Weights of a small transformer language model: 1.31M parameters.
Each number is 128 + 24 x the weight over the matrix's rms, rounded and kept within 0 to 255. Layers, rows and columns count from 0. Numbers have three digits each.

# layer 3 attention output (transposed), 128x128, rms 0.287, rows 34-63,97-127, columns 64-127
146142158116140138121098120135137095139163148213077161111150155131152091129151072095127098161104119187125122130128081093186149115153150146158142116166162164113123118146154117080108164152100100
146161089118143182132143116170111098128144170126098111114114133152092132156148177128120146105114123161116150138081109111081159128141151157126114118110137122143132098124111115145158098117132078
082128125129118156088119128089132128135119126111184113134124122142125104133079201148124110149133153141150164181159107189134101158164138118146114143151121140121119137132131132139124144101125128
129154139141127088116105094167118166147149143127102123151137142119136111172163108141123127100183126120120120152124135116136088134126133143134155112124133090126160135136100102141124077139130147
122116075144147133100158139119076112081086170125143080142186192120126114167149113132144169102122131093103128118116141112180080134106133148133166148149159127113151127130104106169125108150126145
138165108178138163125163130122074160190157127119155148164136127105115172119079102118135118111095132123159092148092161159140169151071125167104116089130133108144147112134120092128162152120142084
142132112117146128131112165154127117134118097126149116124131153113165141145123152109109138155119121119155169121146076124130088104084113129109103135136065150138134138152175122119155124078141112
149139119121150132110122191089124155142127118136129114113100093123175124140157146095151129135126133131117093125146092102149119130158117134071151073163142096151125159140083107098124085149117099
131121133132144144149091087133143126125148117118127096147126094108110086176177091157092106122163147161145154128111134127148095175055127121110145122120159122104160123134136162141108133132135130
083131148176142116107113125115137110122101137148126089111148119112139150114143187112167130198135107114146117135126134168116117089122134139171151103161187105124163164113155109123153196135138119
126076131139099106125152146150185121127122090162145136118154141127114157171136112111187171127087119140142071130137148140122152115125142118098106120154077153165145141148130120137160158144102158
121119096138142137164167100086102148077126112119122167110104140125148113140142099126153122123113107137134144079145144102121125163133171129146103076129112106151146164138160169103155114081144134
110128132147173141096104144169175113133073135129130137088119166157130108125128102128131122114121106114112147148122148138122157122143117160129124142126100128124102154128127124115127116127144121
179120106113117085125078142130127098139125140115154134137132161127099108112119101148111136121131087141132076143119135116102135121134096105141153144129122133140170186162149125153168088129132148
143143153088143165122144130152151099150117148153115122121149140171126116151112166111118095118144127089103082144128153113159105132146165159124095136114100189123121099160158149123108124110162089
145118105152136155151118172143112119154118137132139141122154130131154123166181180131143144112120153112141139122120141095166154118126131122127133143116116102147131126143112103175131137122114144
118133143147138137117153076121134123127138110128113127084130106103134133141115145100154125115147103163139176146069131093118156155130143141099125104156113126145109116112087118098110188100111124
139119081143117143096082100124120182088124117129117139114136117130083131108085130116156148120100131140181135091091077107151117079102160126084142115173117055080118131157141136105100117122130108
121150167164118098123111119178129133182061153138097125090119131139126109134065122143113101092155121145156147147134104140155075102084114133115115119115142166169153079140093128115112142087123179
150103089163148080112130132149116144143074140100124122170159157118162146144150090135112106156130117166116115119149098115129129138145147119093106141121133138143129145128138159122126146121190149
124121121170137118138119101159141143131103156131130117153082134134097122159124126155150155178140156123117079123114080082137142119098092176171102130184148097147116111115146140136119165116144120
142145116119144117158141112148141129107135096171150072138100096105125092161127089099111063122128153135174141058140166167139062107149086150096121125119153162118113125136103150114138096102120145
149126125098150132116125168120138194161162124147116124132100118118118112126090139090153123140091144087095132161135094099120130142169151157104126101131155143131159121115132151134106179132112132
157131127113121180186098093093142112109132083106140115121108121185170119147116100148129113127100126121122099110147159113126126124101082148155163135116110111115122123126168154134112165102158102
114161081112144093128156140147132118140142128150086110176120132140140195118109142126135130115104127108157147133137106144111145167102178125146087130115168122116167155187109091181096064159113130
176120159103143157167096177090140130074155154109153132152137171071096088112131168157157128131175082123145098178167164156115123134081104134175088131146115126136155110095132136150132129155094128
154111095128163138142129144109080128120088190171122119076123116068102089093144142141165124132132125106152133140100143130113114100140115127122111138131150119076124157131131104096107150145074118
104134107119130185141152122153100117107133125129125133122171121123104120131156117113157104107131140118118160133119158136157149131109116115155120097072169106107087137115112116111157111130120101
130161119175127159197140132107107119142128123173120168105125157169108130102160102125104139146104110147118164119157165143120137119083103136103136149124091145109119091096110166140120134105161100
152179115099115106110119142110094132117155130135146153132136106136143121124116105164171136127107148123155144085113111153158114159131110114137178070116097113179117140138111106106138136143140121
122115133159104169138139140078125133134125116136166112165137112143113130115118162107132155143127097113126180112095150105161159156125124120114145130156142119116116144154164141146112082136122178
122147103122151135136131105133146154101105106093173091132128080144139156117095147163153117096131150135133104111134158142083124151116097117104140137072112120155160111149100158151131092126128144
142128144135129095152087121073117163072124076140134146122145090149145154074154110150136101116131125134143114121161134152148117153093128101113144105098133145125132148149149126109137137113142173
155117119123126099123155108147139133155147119118091128127133122123132156100172083116152145103147085136116123089077158096118175120126133173152122124100124098130122120099116144148124113170136148
131101093152109157152148137102149106139122124141146124144111128135111158101058128105134117098091137083142141133134143152122155154137119140140102150116087144157122150120154132147091138120123136
129135179106136098136085136150151148166173118146091165120101110151151148087130134138136086168106152139155093195157115112080173119144164095128115093140130142150105115117122119080176155135127111
150078149097143107110103137150130106073124168143113116096140110128159111145165166153132122122110110128119152145158114091140125107202181104166134152113120137139134155136130163162122117130134170
115116127114136157145152094128153097110122158159125148100117106140089113083145141143156120071143134121125086121145135132133161144195113129122135115129153103147117116105085171120137116151122157
133113147134103138115118098167146081126166126106103123168134125139078134101123151125074144109154117137153146108133111142134140110139121103167109179115105156086142133112172118143151143115120167
126143121120121104110163149153100141173082150136115143111145160124148164102094144147152138133103097125105158126102140141146150132167135149140143143106103114137090119113144101149153118107129155
150132097086104116121127159121133104151154158114146162148112130171112141136118102134079108075137173145089110084110140098122143149128108093076103144143094140118126136133146143129114068091100129
111155156125144126134092138113072148118164140093145107144107136099143106110119152152072089143153151110127158107113120091131118134126118144170140128117154116088138115141138156158086133113143138
150156116130135132119065134163146124140112171179134142198120117140110114099150159122113124108137185092129132136111117173102162100127106118137113185097137162138093096133123102138152112159122115
144098144100094108152154116117064129115144120101144150180151112109109154131132145155103096129120127147133137100143127162129138109113111135163128107116125138127134097128118159162113127116147137
117113148165157149160168135133123165128134128142145133126133072095158148131148166100117137112117183101130150153133120164115108126131137157123088090120113144126110095070125167122080140118109104
106132124146131125118128134107111147131113121134124080106093119121135121137150092148124128110120121174169129145102126134128131143108087123156142105127125099137156186066097142147108088148111145
136130131090116119105143096118127163105113133098080133119075095104094123122076095123123140170153107153128118132146115161107093163126116153114152155140138120123114164108119145060115120141151098
124138138125132135134126147161151119166112154131139137180138110141117163124132083156114135152129134051080099143161150134118079063151120145119153134126110126134130130152126111157110121146151145
091133145127144101174112145139147142144086137102151126125150140121134133140142130121126105161125135169122090149140174176116156148133095113150125126079158176174151122132101124180113108158130132
152117087122145137139147135097113111090173115120181149141129130105139138124163122097112141161134129092143133112123137139137169129147146126132105187123130120093106158137109104100132109137107078
099119202102112171132114144090150102125163102150138110079112076141135115117083118120137147115126114144156134125115126124162124119124110115124177123115141136127150127147125116123112112134076090
131141149077103123134157141088095107150147108106127135104125095086144134110095160101116111068122074149122186122111166158130135148169146128081140131083103137124130192122098147092126106132130143
105113135112149143123117105104139141130123138110105206117139147171126121099149177139149164130159110110114124141141101087102126151105139100148123123143123103127128144123160101123114162157131100
114112092115106129149113092137123090150126128109136118118177136147142182140146107166125111130137145133148149094145144126129127140069112092168120163133118125134114124149125138093151092139172136
103152127120142141077138184146128107134157158151092126144157115078083144133143141126132150108140151142129139142130114132091122160164146107069088128152133168123142147109113121128161137150129130
109099164146110150126080133122109152111111152090165139093152137126127121131132142156103118148153101121133119106081150135123114140117095099122110094121093107137070114086137132089145163105158125
069148093152110117119133117134118142171110105122104149119138104149163147117112089111112110112060147113095134116086094118168122119156132100097173117086131129145131134172108113129113128124159148
075162175144118126110171112140172118137180114103132130104127160149116114149144132134075130115145137140112151106163139130156119140072162152154128116119101143157145121107135150129134102106158136
163153144141144106133124120127136141127136103153130139122109128129156109146104141100082131095122114149116101134108128136143125137134138123104133149153105154132154099168149149134091132128116167
140092139108122076071121141156148162148130134088142102140141145119118144143105151111171140095128116113133082149107046093112155143157136134187116131118147129138137154161160120143163122135113120
141092102119140155125162106161116100156101159140107095153140191137134141129155128119098092157136118148092104173117113099101133117119120179151089165155129144115139124095154161147154132135125101
# layer 3 attention value, 64x128, rms 0.191, rows 34-63, columns 64-127
112113146167092147113153141151104170095107140091166137129149128142108146182111181104162152102095158089109114183156132103127125104143139132167093112160140112156135129146130096134101139081168124
090114184122154095079123138116112135124129154116126168136157139116123124122113162133142112135114143129136137087139113131130160113132126138177129154132096121112155105123156142101136130109142161
148149121143109144127151113171128101134100090163136138122128150142112102123139118151109127134087115131116082112150068130143138123130155104093123161125134129114183107141149159130141100107099138
155075104120116173100108177179126096148096106182128146120140132107093156118117117121144101158135089151107131096137138148103127108098165121092119093153111144129139135133149149142148165135139151
138101100148164150139134091147124166176140117143158121171120074145101189092138125103155103135138099113127155116135148116123114146143121145150146138120149078106130149133130147155125163104095134
083097128096129071143106077143128146064170112162147097123130136145120096120166151138120139145148115109155105140122131138105126117100137128146133137100101162126127131091136105100125127109138210
153167110107097060141112154135136151147144136125113141156131116139103136111107115171119132135138149138097137104073152113117102153136135127153185109140116135082160108138094111135107145093148163
174156139141107120131152142121137144077133130129158149112130156109119097163122130141133119141153179135121170122085133168084097131094103113141179152125108140094135127146124142161087166114162123
130123138133108081112142171138132120103120076156142088160116141101140105125126151087139140089089158145138098139155115141138163085096129134118112099139113099151143135097094177140143136156190138
116128114163113177122160081111093142140111120147120122083148108159143084161126127125162085156077120106112146150140114106152141120112160116102102142111172139159110126146145150151122074148098141
133155070100177138162132066129152118111141155102065126134144123133122136097126113165117152124149111104089167141129120152139109108111147106129145145068149125150107129128122094118093159126161086
131153148098164123126158166136131126103129128094131106121131114110142190145108121176123104128141121147059095149117102145111107097136088154111159157163106139094119066116105106159104123115134172
102137108126126149177140147129102099119115140131180093143130125114146174140142133111121162139109135131129123122140090114138108159139185083089150157118109131073159126149155109119139145135157172
079140106103140123085133118140124142130107141145086123131109085100137144036098102142128111129106120158091126083109141142095145118166158151141124157165149150120132125167126141122109132142171096
093129126129117128126110145141113144136117142059114132137117102112078128134150119081124175135099146117133165089116108107120098162114167123129136143161169100154144082158136095138163127116157108
086118156106121134152125113074145145103167084145159132095149158159117145104184152127141150118120124132160152100100154143108123113102147154101121147128129113135159110157116099143109137096116139
116116126123086127175117177104095081102154145143147118130110161143139129111137147129134153102124089112153144135115123112140114128123126074173095115072170124123115137080141176129151134151135152
143155156103139171206158102125115112179154170113136138133137069139142084103175135141104129117155148089107177174141145119135160131157131160152129166183099159133142169106123155105094097095101106
105109125086123102138148194122177123126136092123132161106117136127098089153111147135138144181147183131089101148132165084149140168131117123129122075140104124123096132107146151111145136139090153
117141093109147110132139107133159136151136159099169094141116116118108115123147149133119146128120158104109090149130195144122110115076146105161106120148133137143125194148103100166130096134129108
122165116128130138137098120117092154147144095142113158115165104135152099116138105143167139147082099095121158129116126143135117116094158125115117103116106074133140112069124147148144122108116113
146110188106111109151135116122113134122136120090129162157116197099161154131137122147139139146139123143122089197117126123114132152144142163113138121128152126116130092152125119122144146165081103
125169127171111134158116105154139124128104137146169128150153128163105082150161130137131143136157117111161144116133164125114121112150104143137120116104128154114121134094162105125106111111125183
087181163136117108140125120136109118135126070118166113107121126139169178106047120110140172131158072081101146134097127179148143097122153129163177122102152142150129089078116129147139109170130153
129086160131123121092089084130152132165093139150143142113138140105119122109159103101112140183127140104140098137107110115150118095154124136141159128106107083119096134155118152082100111116102135
112175096129159126060141096153086136158103141129110163098090128153109130117107114180108116119097103182085119078144114163100159150169151100092105118126164103120122119136159159085167117132141139
154165146125119086140131156148154147118141121127122133150129144130153101131133129118114131159080138116136157142139090105116134174106132127156090148099166144147111104135140125124131128097138152
162124133107113113085101162131141117103113140102100123158074152135130152093178138130145135111144142157144131140160100132077121125134157159148133138147136139130143139150163116127160137139115134
131176127076144109110119081157097116088115132085160106138153119095172159133120115156113138123151122147123140102081144137148145086114102076090123121133128174124123136139130095125130134138092121
099151148141067154114107144149147141141158111111152144156122124108149094111099139127131167098138114144103147120150115136047132101138140097137130146124103144141108111137147132143093096090159139
# layer 3 MLP up, 256x128, rms 0.303, rows 0-61, columns 64-127
148098139136109136123177106128126161156140142084128095118172144121121092158111121107149120112163121116141213104097091139137098137093105148136113109136121144179138145102144119124138118149102121
160136142126132142144080132138163119138089096157111102108131113143129168127155095090097126159101153144098166126122127095168120125117147131124075136128125139127112117171159121138109130107142172
122070180149099079111102127141105184153090126073154097130143131138136127135137103172132129105083103198153147177107105140163183106119116164152206116150165114195099104114156149108197150106079094
123131147141150113140121119119137133143128127141106113116148108168151114149189125102072106117103128138138124097167176090087157093145106119094184119091131142175115152092130127136148156120148106
142110155110135105109131119093151110167096160139127111127111106147096124145129121129116122151111145128155117074058118124148120140148101146117131149145086144129104097143121092089086167131056143
105144173041085088113160116160121084134138150140129102146127130138117168184149118149111143162140066115076126131126134130153119126132106123144127119194124089121136164100132069126117118170085092
107138097088112130087123124183140166148137139172088132153120102174122131109141155117173107135116117116080112157150112147087133117153145083123115127128115117135106107144146176159158164107142087
146059141122141094118122106188122119122105160131137127124138141120146113149142115120112104131112129131115143115128096149117115097145137128126117120164116116157195092085139139102099119107116127
110100120146080135140151093149143147104132140167070092156160166159096131117126130114139104143101090113120119122095130088126089163119115118115119148156105123119126118157151105133109101102174157
155160143118138121099133094141133091126141126141084112136120146142123125122142127140129134146142132129121099153112158165136108131097125082190165114124079146125130131118119159130155104138132129
141135157093104118120181140121148112126157109132119108149085103193125157057145147113141098137124146159097086160145142115133145173070090115144105105122125144146155107124170128128112170116129150
088139117143143133122121104100130097092143138125156157130102117148152118117113137111134127141133132105112102123113134123109149139109164125153121114169134118127134110124109127118163127155098101
117142097111102125139123115147131123147133138113101104094135091131117154180144107100135129153107118162072131115090102111117132113141067132106122090113138151129144137164138128143157151122134097
154132139108136163137093112122145116095130112133124116134104108130127130091129163120113168107171151119134071109116165111121133131051148118158117126126139152142158130112110124110147123145149133
082112108101120171127126119119111106124196154111155141126131116100118145133122133110123150131118113186103140078084129103147117112151135117128123096113152115115154138121156136143116121106110135
136145111111114099141123089131135145147144148123114130095156109103101167118100104132114125088080149115158145153145135143133112130146141133120120131119150128136127100138121126132126102151104091
095148159100172133155161169169133108124158120143126141116124086120109169167153157139113108096131135140128144169106160147146179125107140135143134159123113131138118145112128146184143107117106124
113129160123100115132131119108112120150102124146138118130134105133123087118078136133146149179155138124108142127167084106171100141132093168134177131134154110106058080069108170127092108122158132
110123120108127154108175086101153167098139131133138134126128132125132139137147150114121147113120138080158133118113164119150135146148092121121131111184151128128141153124136114114089166153110114
114102150163081136140119085134118139129140129106109169121134130098126175132099157142145120166140099127140113121120091176149140207084128112115111152127130119099101134084190085127101117114133172
139115116118141139133116154109118159126104117146116136142177121093118119136108090110150169123104157127170102127121141126116194135111121132141141118154135157118160123126166096173108121119150135
100105145119095120099134129094154115107121087139120121148137119133172131108111092104151112152113108123132119105141093125147155111130105096056123118108189131126108106131106105154118124137135110
106180116085079135121112106092142144141114134116139120103095110174085189138131106170155117135124142132123113151145091134119141116126110098105092097148146129178146124148151073105094120161154104
106141133102098103154129095135179121098124146115110153083116165168137127139108072135122085133151113149086104094101143147140102150103086156127117130125122117071126118165115110088157101154127139
145124179143095135161148100179156147115135131150125107137126129152136145140135091121155113158107130122122124157123128108121128154096095121115168098113131144164122127108159152149105127131091125
121098150095104140116132093126133190196114091127165131118110090129113124136123148117097135171150175137102108173159133111098121172128119138167132171145105145141118144098116113079136140102146118
097142134151174144113188178140120117129141169137125139116130102100126145144123131116107103119129152094117156121081108114134130166090110147178136105144098154155121100127091101144130121168159119
117138110124135097099133085121136133156113169123117111144150104121153126089106145124135124151089164124146167125109139157131067118159114136159149114153143136100132135119184168106099178141163129
134120132125123143112162114164159135156093103149101101135073162172172133135137088183104059113136180102137090094120147116106174092136115158084121114124134161156144108109168140160115141145130130
085139145163104092168086115113177091124140096122142125155127154121151117115107137123148091148155086113096168125138132100122130124124146113110156135123137138107093130109108146113110113117152110
093095126122134137147170140142143136126121158135086135149136110133150101162105099118137133112107128130108142118139132145136150130118148162075139097100121129146109130134167165113133156150111153
137148173132125103073085113132126131151143116137115098153142126103123183156090125116116093132126149166148137100115081125139126143130119115054131140077123141144128115114170100186170117130122130
107126128156076092113117108091116115129112126139121147121167135169114172136102095128130132102149122135116104190128148128093110142142171118144141150128112095164089111130124125099106136113131134
088105109145112096116123098167119146121081135111120138149129135136162119159074104105147100112114138137125071141161124128099077103126102109145102158128154121137109104139110138111106128160135155
127141140135145133117099092128097099157125113163095159150111116151136146096166140156089134124124130149127126155098123153176139119111145149094135133110124142147128113110098134149101108123157127
151138125096160130099148134136099141142135127108106142138156150134165116144107134132140110126065086126116135158135076121131137134130143131142149105134117117136165107149170143142098082146116126
085123167145088156169135159132134085116160115160151097163137146116125118135142149126147132111099122159121123154122167160134101094089129115146112121120125172134136130121155105147139083081059144
086150070164144143130111150125136120103123151134157149175109121137118108109132098120124114114106139096076139106115124134105120109118150116131152143127172158159108104097176094151100126131060116
097144117148149154154149159136171099122149111124165150145128146150134151128106193143131171094131170089149154135128122150130130107122109119145140152148138133094109114131136116150161094172128167
120168144107113120166123160165138118142121115131149116152111139119088124149126130159094134151193084122107141150162096130125089087147087156139072157145119103068118139106101119122149127104107128
124121124133134124144158112107159163134109147112122099120122155137143153111105125148120151114113131165149174068164128109130123136092139091144105127081122114130112145149125139155146127166084127
109141118094119140111128096133109169129078101090143130172115098151113164135131132106125115086122130159104135139123175140150149105112152209102118154146091130111120109062161128137147123132121155
119134163101135143144117150064155138138112109159167127134120112105112146127132095135109120131123126108142154096164114081092140116131132143136136124121165118089142151165083133157119112084118127
110131146090139125103109160152147064109094135127153111095186125166115073110122135107165123156137146133125143143137129108171103128111150143118097104092147107108118104119127104192130095114108108
098095089125100131150152131131127097146133162154122112098156097137160128124129155140093096099129106144094155105140117128135091119127125161109075155034152096094146142130143126191119146077134161
118140169151125141180057142102168145108156113094111142137147123124107106126144113135093155119134137134128052102120124103108089086138138100136147122090093117111115116126143132140187134130153127
122187109129088097169158152091117130175141114152138101178135133107104149095114172131152110121155110137133112110137102146136125143097173103137172145147119143140172154138153100135146138137132119
093097137097118133123156111121135131130119136145138151105190150116137108145177108119124138062163112140124177127175145139139136140104133101110112124074103138134159120115134133092132093178153123
081188089156125124149141086168156140186122135102126101149187148132129142117130130185144143112124115146156119164111124148108114149117137093108121157145166168143154129176145126107120134169117132
178114107163146150138147109146131154146148193183147127175114116102141106131081121120124089134138147140110143145128100122129104118128147125128128121148146120109116138174173096158098130118155125
072165118149135075133130137116117173142117135144140075087110115109144155157114157155091117112115137103123109114113132138143092137141126118132165128134117102086099108102139113127093128120109105
133113122123113120129094112139158124118120100136092108091091095156118097150160098122115119160127136135137087109120071089121118109119161134120086162112142159125165136109164120119123132098116115
093106161118164154115148151107127152090127151118121133123099096098126146123097174158121166080125183149130116130097113156139175113111152157117143104144110087148134136131129183159113150103134149
112164148118078134098116172134144132158080119131154154114125126112077157131163101128119152118166119146135159110099137147158107140119147102153135126162109139095149144130109119135113099126099136
119077160126143066134173116119120153132113164128195092181133130169152142117115129117115128141114159112123116125136115149186082136130169127145127134134143112128110118104147106142133122113094113
097108119138140110145104173089140115118122163136126106105101159159156130157150153105162128133114099109086148137173153139092136145133138115139104169143161098138131138108146136157145143153125104
143118122153134106153144118171159101135109153157126096142156153139109119134167119142143135105146132115157111136120152105116127174108126126163135140159136186136161133135166080149073123095129142
122127154116158135114128129124155099143115153152143137074140184127097111149146128111132127134126109143135110162158072075127147109117134095131130113147122139101138147135099170138156104127144117
116122130116144129135113114177136183063147115163121096118147116126107150107163119135103123130151130097113105090143148114128100155083145129126096123154126128155113141099146136078151143135139150
131119158156150098116127098152097120106159168131116164158099137154132101092116127185140124140166129126138183132134098144141156108085163123109141129160142115136114114189111129125133152106126151
171106115175132039156150141132146133158092084139139140137075142120129132155154096132153130146131138134105097114112136152132147116131079138126144170188115169114108126108144103131114152127127112
143155164129119135139104116137170140201123134120098131089130145138126146127128129147087131135133133134110165119126091115177105150137086081151118109112089130135153103089159139071064101109103176
# layer 3 MLP down (transposed), 256x128, rms 0.308, rows 0-60, columns 64-127
128092156137156174107112130127135138121133156105121109130113105102165144100158176121119104105131088132144108097145111147133133108136070092134146117155119156124131137176117139128120099115115117
150185142148125147154138137114114167183113149085160088138139138092147109105135160087141125156186171144125162143134143087168156161123123120155146129128095112155133138149146116129109100130102114
146119107143162164114121154120138158141146095116135127097084136155138107095132102149166122088147130123129123125120161175147163122125113141144133096089126081162092122097106127118135102104092142
144087178151130176131117063065158146126092185142142126136164102125125149164109145077120137167079086094118162076133148113105143161134106074145132136075109165126142143119109134152123096155114146
150106149117139155127091111112115112157117135129108139127083152106129102116132120103133152107093119130104101144098131172161140127135118189117136142134150141108135107120111103154119154105132113
106097120068100096104107100104117119126149140169089132142142092122158136141147102126092211114082117123133131117116136152127119132136108132169140172144089147079136128116124146092127156125128163
130103122162104140138118120179140102139154135131137113114183123158123113181115126149176139159136173098114098153113119159099101159083137162120121134129133140112102187108126120139132135094153128
111127141123138144194147121113144121108129115137101143151153100109108089126134154113123144116112142128128179094111104096132107129062135117120112137138137138119100161122123110138127097136122104
102090106120138149135132157133133156129140145134131153146127100108162133136114089094129133147086114115132084131128141117119096163123110143189120139126146157126170122177105098140095104124133127
110090160148128115130122088141128076136126138108158129149100133187140133127133128164107117153122118158168124101122132125144093150069173111178150112101116135108096155086104108109112119095115128
102177124150167147116091136129134099141119073141179163125100127099134135147165184148135130118118134140154123106148144116173125115121108131144105130105155145155114115155101146105153144149120102
124125143106122128150128142154111117139115146119108155152128131147138152134178129128115134131121147119149144124125125154137170123132086099108163103141104147090126147132127149117109095110131139
159085127121110074118139126102108093111097160113104124150115133137091126102170111136118162106133122170133118138121164114169118145117166119144121121116135151091137103141164116167154155128127072
134148114141188136125139149130108133118133136146112126110165133136115087144145131181150118139114150148126174084134132135124104149118134097162149156157168110128160145167080206112118145108169111
099140100100109104080072129139165124070123113144113103135134164119145118072127147077095127132120088165156134157102112128114110105097130153122132174167140158154158095107149111091101174150143111
142122117138161131114100162132109146104133095112142126092137099142146109131141119141088109133103106113177165141140133120171128103129117117129133130145121099107117115117138147093130139103105085
092138125135109084131108155099134078108130153179091126109087103111100078137135162127129118150161088164121096096103099121126147090082149177100128143149167156158136135163140138127158123152128127
123137158138134135130111111154113131108133138119144157173077105118156129107144168096163155167155149130118132113133120124160154126137144112139110126137172113166101101118107124166137100095137106
124094140116126142123161138117178126115135114134120155131080141175139147114124120127123139121127129130119157118102141180142130106117119131143130129089097089146084130110124189138126129115147150
166126128091132102153128165161138153138131128106096128110172112131140120132092163136084107138124119110092115152132146150174073180110115161109139159121168105146109128149128124145188125138149108
121166065141079152148168111101148087122126122139109138167118114138064119110164131139151132107183084148144090151122119165167094142137131105138047142100139150151139116138111089136146140144129133
148161121151140119139130118132112104102103131129130118129089087103140115118130123169122135130133105113101126132119156119127171128121083111102106150079138156152115157095134092127168146124136143
168088145124146106125122129068138170081087143152132155123159095141145106137157123154126115117130106125128117118162137131123106124156067166148133160137153081149133172144119155140117153130139134
133161152140156142133111157063160160112105147104135143124079157153138135149114113095149091157108172111134149156087120094124146120098103121155157132188158128071094104140123124126104142139156146
137113115090133120159168132102120151117129148125133141132109123098081149088065095137204095138167154097158119109131139139129173123126134154138121087095142136141168212134072164168126153144104114
160125119153153178146120094109136159089115156129141109100101124150135107117105133090103115153106146130121118178184103131166150138172142108150117175135081149110103167103134096147147182132157145
116118142111126104123112144078100166110136089097077149102184133091146116145110095122136150118123154091124093161123117077097149108125153097107136154121123138140113173098166117106133104108077199
157141076161122127145119207075147134138155108140158134146161108096155091166125135109119135153101166146135179129100131166106110141136104128068109103147144143098063090126088161153099145133106137
156167170142154128140138105105173129112101141174111149118186126127107145102132168139074158153088153156129133093119078136152106115119170170140155100165168142115127134132130126119086148077195133
110127108155097087142087105097091155119136107128120118111111110158107103110124132137091145140117119137101074140130100206156127145139121138129162143117142124120132116109106122135130203147126101
083166105073161101113104082121128154132113127105169123141117112132093138111102132103116115152153083137137100140113109103169151114156136142154122149134164171133136128123086150110147073104142113
145141139110135144154151131105120116114161146138164126120106106138165108149158161119097163129101123133096077115128165091124172125141150109133124100160134155127115097145112158115119103108136109
134129135164130138159123137144123093099133126084121094132134099139160115107103119103155146121128128116119122056134182137137104127123144150109125151087119104142137125154115139139148176164139103
102125173117131120117127181099101132106155129130084129106122118081148111093163148148117102149121111149178158135111148151106122175160110125108133097141119099136126124109187082109086138113102131
154124150139125118106163149117142132132145135117144144160140115114124141127120150116133114130098086137145120102108117185121104070131114131107109122136129177100059174119128146111088124138128143
136064123110133167142141107127117126123142150126142131092085136110101159114142114125158163132128095118129119097135161109111141145105107149141101118097119130140118172127111156118109134146123162
126149116138146126115157139122112156119109121129101152141089126121094104154158139148136110174140098157083144109124151166112125136153132083161139127134139138145164136125100149079108180130156139
125120165095140112133135111130150098133093146121152144169152149103132157163114172106103121166109149150152114148118108121116094117150117117081086097132142154088178166146122185154146108161158111
116165147142144126131140151152108186126111171107155126111121159110109155154150155136140113078116142142102137118126135125130130132141160144135163144132171117122100085153095180107088143127121121
113134116152138107129109124138118161098142092100125123165144118128172150166145117130195139126135098107121139136111146129140181102132169087156139140135119163118115102119151145092100110138124109
146131165144112177104120154147129169147097158116107133123070085126151162131131105157137114150096123140110088067177133132077108115098068144118138117140157131135123136126121168092119147107119154
074110122108142075113137107164163097096161139149097115105131099161116146125148141125112115143116108154133114104126104112121117114109140134105184155144123151168139116115128115147151124144154145
125066150109131152133146114074127097122131127174163159138083118104119096119113141121159112105112150115132160112136153122108158104145086131143114119129151115115102148142090117140146170184120132
151119126138113160144107160123065116085170195120112143132150088110144130115130144113150141122119095135121120099106126103175133108135091112151115155193100119119143163129146104095108093120111138
125134138146141132122158120088124126093070112106157165125109113132105109163118086150145077083110134146126145158165125103105152157154156159143156155141104139163087161100173095148106108161134053
113124132144133130105136136101125146133146132145137182056171108121100198127101114063122139108130130118129142115105124145107115128112142138107190123123152103116130125130080146115101156121162114
149155146152130124116086152134132132112159088116126123135120139147135128134136112120114099135122125119151106142103118171139089133120116147165165102174097127113110147162163111070143117152135119
151158101121130138094071126103114118088128142120108137108086173128122160119148100099151127140163108142155126110155158170166131129110144132106114134124152162148150092133112136144114115107124156
142165156120137145137125135149134196131105138153138078107115128137124141085120102134121127143167138103108115120142129124122126136118105132083136130119097109117139133094138091078116144125105145
181142136109177118154124142101108135127119118141140136128083111105123110103131134153160131147155128102180094105122062128128154145146104122147140136128133115134128126107111147170141124139160157
153109118174128144152146138183149126174182135134134134095136135160136169116127125124123139128107113127095132097113129106097115089111117107087138108117111132138147125088067162151151127155143121
108139135117146100103115153101133162121134110110122146127169120136119107145109111118120143109104067090112101185114107088134121155132122131114100126133157141133121130100094121154141113066094149
119096096103118123128114140128148141117097146131174124116086135124118162128117126079146126135152149101147153137140158140114128093068114109123126128138136128129111110122107098126109112145122116
171136119157136119134133169132136150158104125127091171138144083129167161104151120153125116162118103141139126105107179114116137123155098091093128121106118102160143147110149117092106107138094176
147114151133142113137164144144140098103176083143138158139107156156104153143143116102126153134149125140122119124100092089132121091125175131140117088175099096097105126113120133130127144104120113
113117136092126116099105099138126139088148092162152156140136115083161095165128141133111099147082127137123109122122117105127070097120114077100150158122124098139192200156123143121153093116122134
122092152146133115159133131177156118099129121142130158137136104184117137138118120105167127147132092158106052144155152122120089092103157113123109095141135117144129152141108123124078135137131126
190144145109147130165139081110102153116137160127103102107106133103133134138134108110126079106147108102109114127141149103137127139140137137127142135138120126103159130156129087139129163193110116
136104129109160138095084154135120096095143147119096108103090131124133067135135172133157150155132136131108079133112143147132109138111130150087102115152149098121121110134096117107163182098108162
128149165154142159122122140126122133145078128160120100111158120146122111162134133139130124122118131140125107131107116133112111180116099174154134096124137109123119118154142138104121146142120093
112100153119162196123112139106141113109118143136136178124089103131127164112142169105144134112099132137166148127118096135103122109065129133156144092076086125090113098104079125129129147159080115